config.toml
attn_scale = 0.125
lr_head = 0.00792
decay_fraction = 0.894
Each number is 500 + 50 x the weight over its row's rms, rounded and kept within 0 to 999. Layers, rows and columns count from 0. Numbers have three digits each. The size before them is the row's rms in percent of the matrix's.

# down: layer 4 MLP down (transposed), 320x128, rms 0.229, rows 48-64, columns 0-127
# gate: layer 4 MLP gate, 320x128, rms 0.259, rows 49-64, columns 0-127
# up: layer 4 MLP up, 320x128, rms 0.248, rows 49-64, columns 0-127
down48 102:578488436529531543512543514547500518447451477449549471534474596428538532543468500546516577490405497382595482481476593610550429425447587491545525536434454441532482506556462460517465560531451402414444573571504444513529497438509499432511501504475531449500453503537513481463548469527503441482523434494425511530602490546496507565483528547536524581552468465535562585466544521593578566417432
gate49 090:472521476528439559466496479493516486486524387513474525544529404439570509458510510490579486517517508631413496548424515538558546521498378490408540432538409480471510550485539506474498519532457465483431502403442489553533526616536497472397569524512486453586519436437509517407531515472414443551482437447493479503476596483529598380438475449510474502515481422512483508532612467462492475538486
up49 107:551541593413515449588483534519546550435530567549547430522425483506470487510451541527497562548456462397591562458459536537546424469560574442503532454501546515488546524482539480533482532411467550573440587501517598544494463402482476544502435528422556486507489557536459506635472592558511479479477590522500467435483491510500520520617612595568555474496491504572479503541527511468466520491544
down49 105:528498574426431499504499526450503512518583619550504526503445503543416453521572565509492529463378499472466573416530525499488485577533470448526453410512542445444524510470582520604538546375408514500508546499527626463521535474457565482527526426566502480530513553532373521560466575520494449510490565508495431451479475507509582550537483513526484504490530588550493566494405467458396467471490
gate50 106:494463455479562450482491497539575417558549502528525522472419478491480435577510577511525463586538475457497588533522527560468534455510519464421420461557547560486507473524500491461521561509543573478615598429479446524442433510470531475480537478513476489471454485532479548457392438357403402446425534519481476425503508428590529439523439577515456485511452533548527494503565543495431412462597
up50 091:411501477498495547572497438504486555584501540521431469564548478557540438512435512561490525470580540617459457495436568466526507407525574523442409496434451518468514462461463442438442569579451506382589520537462453462467533464531545569466504557556454514448486500407479504455537491456522538504665440482493493467597519557548485452593500472452472550510553449475462516560435502461522499478425
down50 098:520526443560505496609523522496472532505461468535539531487511414503533454614537446505572452557439497436562463524523577512499615440571547587528510452492529489523526466500572545517532502486515499521566500505498482599369460472441463370565499471469503488374559514490399556514490484504469469394506514531499481554606509484576445397422465478480446421529489477400472466521485468533439473500553
gate51 087:484608514454408439521496487538559513479464465367500496441356618497399447496493500494479438380451457504645506487510372447459473496512509495463461547493636534555503594498525513462521482431503531513517595519502476477525534437454541391502544452507546505506519537509491443490494526469464479474430522555528527494475508478497520467545585510440499429459575470537511511546498522572577517507453
up51 096:462578514419430494425484496441460498455492488466554502508561447522442487526447484533491563448548576423565526443508528517472432537423530508437449525556603547548525517467465516524436472471475553463485416538543559508468512455588530498544560462511540475478573511527475473541498591571519461384510370391447491501454464459584434554498547556437514429534479461425440449478513453579529394501404
down51 095:493523460474510460486422450557482509449380496536574536509535573470526593527384477521469520445557578505669529522590546443544410420530496568491506446532510526600566515537498432451454521476561532428492547538526510455522477407567453516560421467433433516490495525531506419509508602491403524501481531557480442457490560508588450485488523527447506483484524459523521493425464491577543487417497
gate52 105:488471487502501503516514485513494532556485517428525478551533418455460498481566510481540467422559563533576508448531440473557457565500381490415562606438559480464441603491565527600520480443438528577492430405539527579442411499540504548502482426532477415560559493516498493419539503511463465477616577493521466425504538498514532477364520452535423520421463526457517562540536432541520467488552
up52 105:582531578465572541539472514452468534528397527492404520423543547520502533598480532489407457536423536598534509492507493493540535528485477496601505525569448524628526505472599535536524464492516531579501451443510391500543542546404470583421530620576496465441553515483470376516486429453448550483476484593422500554451475539487507528509447517515530446499544462511466559515486535545445516510451
down52 104:557516514528505463467517496574451489413476499437520548414466393583500517486525527518493418534510550527515672493445570529472505473456481475574516362415494504546491426459566533428544548445497580430558470477526431478596541563461519368471546502594495512480509526470476503509568401561504517537504526544456492450421483464478484484514497514599524514579497495567468564498519556522473529550423
gate53 092:498467596560434525487505445492440567539549459501508531533557502518530491485389579590553467519502528434592570609567530519544556507448522503529540474529484520414470503550541514536543371409470396561423510513475474423533444487499466521510536498499530512531651576392495496561580473537436469582480582483563529475521482472454543508477521578538513445541539481508439471542502562542508424546480
up53 090:552508547490473465560511476466572531575459482446520372555547484411543541460420495521451512604560498419582461498468460411515496549579549547504492531478512486492644534579561526458502519546440443439470581489509478510485512413506574473525398460573463528427533507529507561532512499438445483474506472424436481497536516435479500428482536445510552535471466447501510491372543466576387512580475
down53 096:465431506494482491488439428491456548510475628585531563402457484482553436543507520471509498510389461559471555540391577543545529442557497577425491500407568505408479477498475507512482563541522558557400467512587553552535483451520443482454471455478412511549542514563583505528398422519508505449514453489393554485497493434479501510528511495553558447484471450434584402493498505464533556532565
gate54 107:496447461441470432507403519524548490494540441500483482526470537471446444435528461458574505619502476460523529481391461467499470525504513602509518502495417438507539630412521513477411455462555428471498576436497461501481546531514561509479481463541515538516454613434475548520518456502527396560484532443567466556578449428486537666504462565508556559561537463507473509487425610516500538532485
up54 103:444426510488497539507511503546453578505473484590493549469550431521479505564511444467430604437509455495468563543539556440502494479467505383556499517545518598478432429481518608537498481521540438580483578487586538523373619470506469578546548538456488419590471534506390417505600496468521531402521478580499589484489487560511444464435449541530474461496493466525459511493496518487459435485503
down54 105:418425419517571503548429508557585456547501432530411476455510460531588514556379428517462533534446440519464441461420495438543517469412372491490519478567457537524507492579494482468369548470487487521512562484509454524490524482548512492491540565473532530580515526497500531512546497521464540446558421515473541537500534593494465509429544536566517542610491507576577568521423524457559560443412
gate55 099:530486562474567475520486439438510476405449457398499500535645449614509415549476586498527581494405552549445485449437530495486522569392405501445542481461479476432541526583517468592485544537540464413546457583483526494477446526499477599591515481518592496460510474474419489526443484518495481529442430573557578510489498449481459441500523550496538461474562487453476480499488513472577539468559
up55 094:590555506520524538549515468511478463595428464550395477458514486548532428472472446446478588581537540500512534487603493373485446427575554416542506577458535414467470478498441480467509609401397396507472474499492536472536510490528470507449484499453490506506517541463499474521577526511496484475438535531481464481521580468411649492580529449519419428515435469494538519533558534483460430481548
down55 095:490488564479551523513439471440401437559433514535488560416450582408518568389563565506486542534423399409488495520608454530534493487581492633549460510428546473533534540478467459508565592471420510422568467456458577503506492574475505503501542522563481622547499527443493493517530566557502449516512546528549520433521482466518508475507491487574457473525566403522508475574493489540562540533471
gate56 097:527481491547418624507583611441540521470492494444485499417545553517485496460483535470567457522483515518481566544482418534528542547515495598614482483438451495485533522496510526593547409545489503538430461540594537491535484470534392487494519552460528481438548514420546477448432515535482420468507464502489601465466506491632514534564574466540424519555494550431531588540571481507542421424561
up56 099:422572466426575446511555605500451482623547530528514540500498554507495532518489504455483460603441436466527474546568526497495520487570507471442522501524486539498523510534467560526541519495562444567492507447453450573515481404502527542448569537437516532420471418492448518543474576630483519469478573495614359462617553509528574565509549517540533520454449504443520503521501618497496554548451
down56 099:453576417549452531392487514498515542519470532354559492507490436556499566454495490512468519475471493471487530534447606549530477511506485510499587550481441538471457574531528481550499405494499538478526487565433415400473464463546635544413555496433515559457368421510574513517530510465545434363515488459515492533491525521475527441520583511470501523509559510499501461475560507537490504411616
gate57 092:470457497497475490503438444455520530462374578491535433483466475488455483572512541506474458504418572495484464451453436518370569549489402546542494439493473479468504628525577482464475448459530548492569500539425532498567501500618501434506427456587480445496451545511356563515475506492416540576485541507622522438492514467483558452540559442443513473532500431535409506484473432548509491517517
up57 100:501438494610443459476438549486490526465416545516492472512528499528483431535517407485432517537517574514613455462509450540412598433450436450497553571481516464545412525406450544462509514535474517472543558574510459496571547541528427498507470488568404502460459592415393519466521517567484460511489513521581480494497472449429531547486529533424485491568549477575425496511459420535370504420522
down57 108:522550514519579431468470543505445496484565588498465486478465494576551359530560449473479503552585482520525449469571464486501579388411496554520529635503482548493520416429458565457526546526496534580474545456495415439576507515497484427534472545578496548471519572445460483452508527570426444579489413451600536560476460445458429453522560533498570486490521512513486494589498510501418468477537
gate58 086:511486564452518505518437484467513451430430446434523441430422569537491465488456513499472501549416449387591493597583488545491571462490481557627464542512505594635530490490496507479492473397440574447554581471497536468615488452458583473474416522578568485602499405501444503486488420475462492487520528549476467514573465518433495430489476437483512523492514583464484489463534494508511497531479
up58 088:487540552425525465557588470531511526428535413504489619548552488421476514498550440469550421531473448572540542480511516538494524464416553462542532506453478449559520465538463475519529573470448487593396506557564520408490530427484425460541536576449480566561555471465480473550546590491574543434508426484577451523445523408512503442490520458527390493552449535530470551537496524386480394506491
down58 086:599495576481512518538513455502469479588576518484457567448531496472440491576476489525473501479458490478454525428572468463506512503574591461461494545514594569407462517394579453564407400512490596523436483484449532472487512553485472465438534542429455572527575523387556491510464554529428524428465581512552572465529515452511455547498527458536462406489464358533545476423516505479475503458550
gate59 098:477517461542477357540459473470454500490527433538627489492561566523423514438443487479503551448584466451377547462483596547499551538486551508481598518498517435461523431473449492498447474489499494468559572575468523422474625472454519396510389507542470613508504493513502541468431469522498443507492538546559455480536534457595542410540542499527531483521596474454532487416550482531513557494491
up59 100:587527475521543310497517532467520529455459456451472441478439555525549530627531429514420594487581527452474501465536487503500577579507446486440553513494447501505505431507590547457504442437507496482547540493533620443506591458462514497509482629514444596488494521534509444542520532509463448494494519531482509454445606540417595444514519486571533539570518500513504447463489436508575521488458
down59 098:481532560494540498455484528512565565547509422486368548530431540503497629485557516447500558491461549506467459434458475444587451486516641482448504570526489426620490451434556559532541520547498543532454429471506586552455473436522489517550604540482582466483420508524494542507466581557487514414518446564437510522468458575590441463536532563503524505559527469515446468604467484475518556492483
gate60 089:532453534473461437453544447607497513490471574519653468470511562468578485552523538445518612511488553566520494435548431553541505488477555494460552467456487528393432603622529445479498443487517561459502532533363570410461553506443383544529490557557500500490531483487489465494523507479445510457482457492452485424524506547487539504444516517530579448539470463526554557543580411537526510440543
up60 095:459531509400445485570443548514469461555430424527469492431567479510407453582551474513427504483495453516540615553458516422466515523553453466529446494486595447630513488430458580455454400538518415601426550474522404528591508446544544486488533511493503522507516515576537529536473531495564505565505519586505580433534561453476446575499534449482451437508539531541474470447529584521491479563477
down60 095:548531500544552592518472483510440455497532538538530531511524467481421575488493524489534545458505481419494402473500485478480482431487494518478433489440410550479534425484506527441543527494453499561483592508469419552466420435498546530402479471401478604422469491508546562512381434607546519564524504579553487389490440520485466456625545515432509411496612473502491617524511464513489490508455
gate61 092:457428503555472459548440499520490566481485609478469525481469397442516436513470514490463543542525468559491534514467507413483647534433462471476412529483544492496551523527440583536417460368427620545498539573533464563555533567561488514520522511466579541509587458428512506455477423471459567499558493514470423496522493540556500469494480511501461459535491586545491613365535440501486508456514
up61 096:582462480504562553486519526502479450489449474416503454491527574543502520512563512425412507564543488532415562531530417630457545448528446518549516412526383471468433514570531547468564535579567571495548514511518565461440533550488570476485468452469494415494503534479475528460391498511510487563448610398398584474480579513516531532501565503465443512422492555461529467558559522530534498548579
down61 093:414418506577479548463472524463478532511527428538625480560492561427525535463480474431464599445509547512380474522584495539506559473483433546428428529475477432540496558505440505526545457564450518497514587483557453436474488564490615482421548428523478468507459471547415456425448486472481520472441542441339474433501496549451495477551486545508511580561477494506548531509606478509489470445477
gate62 098:505453497406462504598482462459519540522373510375541442448415410455481530491512570551499542431456535441475519527503468484564422515494495466419522503486394443437487505568518507413562535502446511475506561505448478454414482583583569474468443407562471515539463439527509437565452550403521428524530449488509446546503567514449550509454552443507509473567403527461561472527583493540473557514482
up62 100:502490462504496493395543447542477379537564510585513539563484527517599469490556467417542489520556470533522474485528514580390515523471551566498486536434549468543585468461521550448461457406530513609513460482512473440515519424412523522490497538436507510392572540486484589506525383575542585469447593580476500506532520396526445492433402549489523458517480462508423501474482472492539424476494
down62 094:563384528463457452590448471468559500480560465483538500479476481543492550513556495510484530504546579439529519527492456532463530438575348476456416465508545438550602507515558415559554544506554494445561557550489562405512473552535614476451518458484454453513495527474432478546527504547459456513584472563541440430445508445519484564556588443443495570550412584525550510453523589540497492449515
gate63 085:459519465470485432484440457497510428451463453459575479461399557402533573431462552494530543498543495477515558542512532482481462459466501526463478532475488529486492490499424462453561511490460529530593533545449482436499449437449422474475484485466413527452558377475537398495382495518404466429454490461624483520406544457516401537447451552436456514471591516547554435482457472384505525437453
up63 085:489572477563565600513503505570490585560494502529418463474513430522453488590455435546582509640557422477488468547471515526500456505453517470454633445460506478558475495530543542514552511466416512511430505560552408504549619452450446499531580450520564562589493472575507479465529509486573497493582433603434486474545495553465523526578509470538471541488489453486464470569580506524428513500457
down63 088:455484502469484630560507487546562526634484480560533543499528478521528498587536438509553448422508481434502566576563535520432547463469502526518464397521543553595521494476477478464379550481530534577483442448504480514513512569446513450540512407526530568557397459532474578519494448521523496469530556502528547539579491653527446466495424547518563432474570476431491469453515517457535451566566
gate64 085:468453448479495513534512564438447467501489518438415618459568554451487499457600549471533563479539497528519493518512467511551593624554473564488496475508547598451481498492562547570494400503503461439471517554537508650528490428450481482424513421524523500470653435456494494448485540466421474501524510542452454560495433427481591500474469438436506509441525554567440517513486549483460573471556
up64 090:570507483488535581497570579563522501500519463551494534451501504488519368457669536489526517448433445516627515438459515456500509572545471500487528432562526571471436509494542453472461436518538501534445525417404525553451503489431481486581495516577483541575552540436429495447460502477431487532582442461474494564591568429384477526530494498508498429521577492533510461539508497491444602532525
down64 093:548499428523501507510470519450494470523541535493453492490523502539464455461465449513503565450498531523472523520387439462523541617574533386557506483544557522502452514471479557572506501424535556545512520435533491595422512380388456548476541492484505524514548452477488569585579562408459411620519473512459510528498524469428578481564578616430549535500459459515558503516465492498541554576601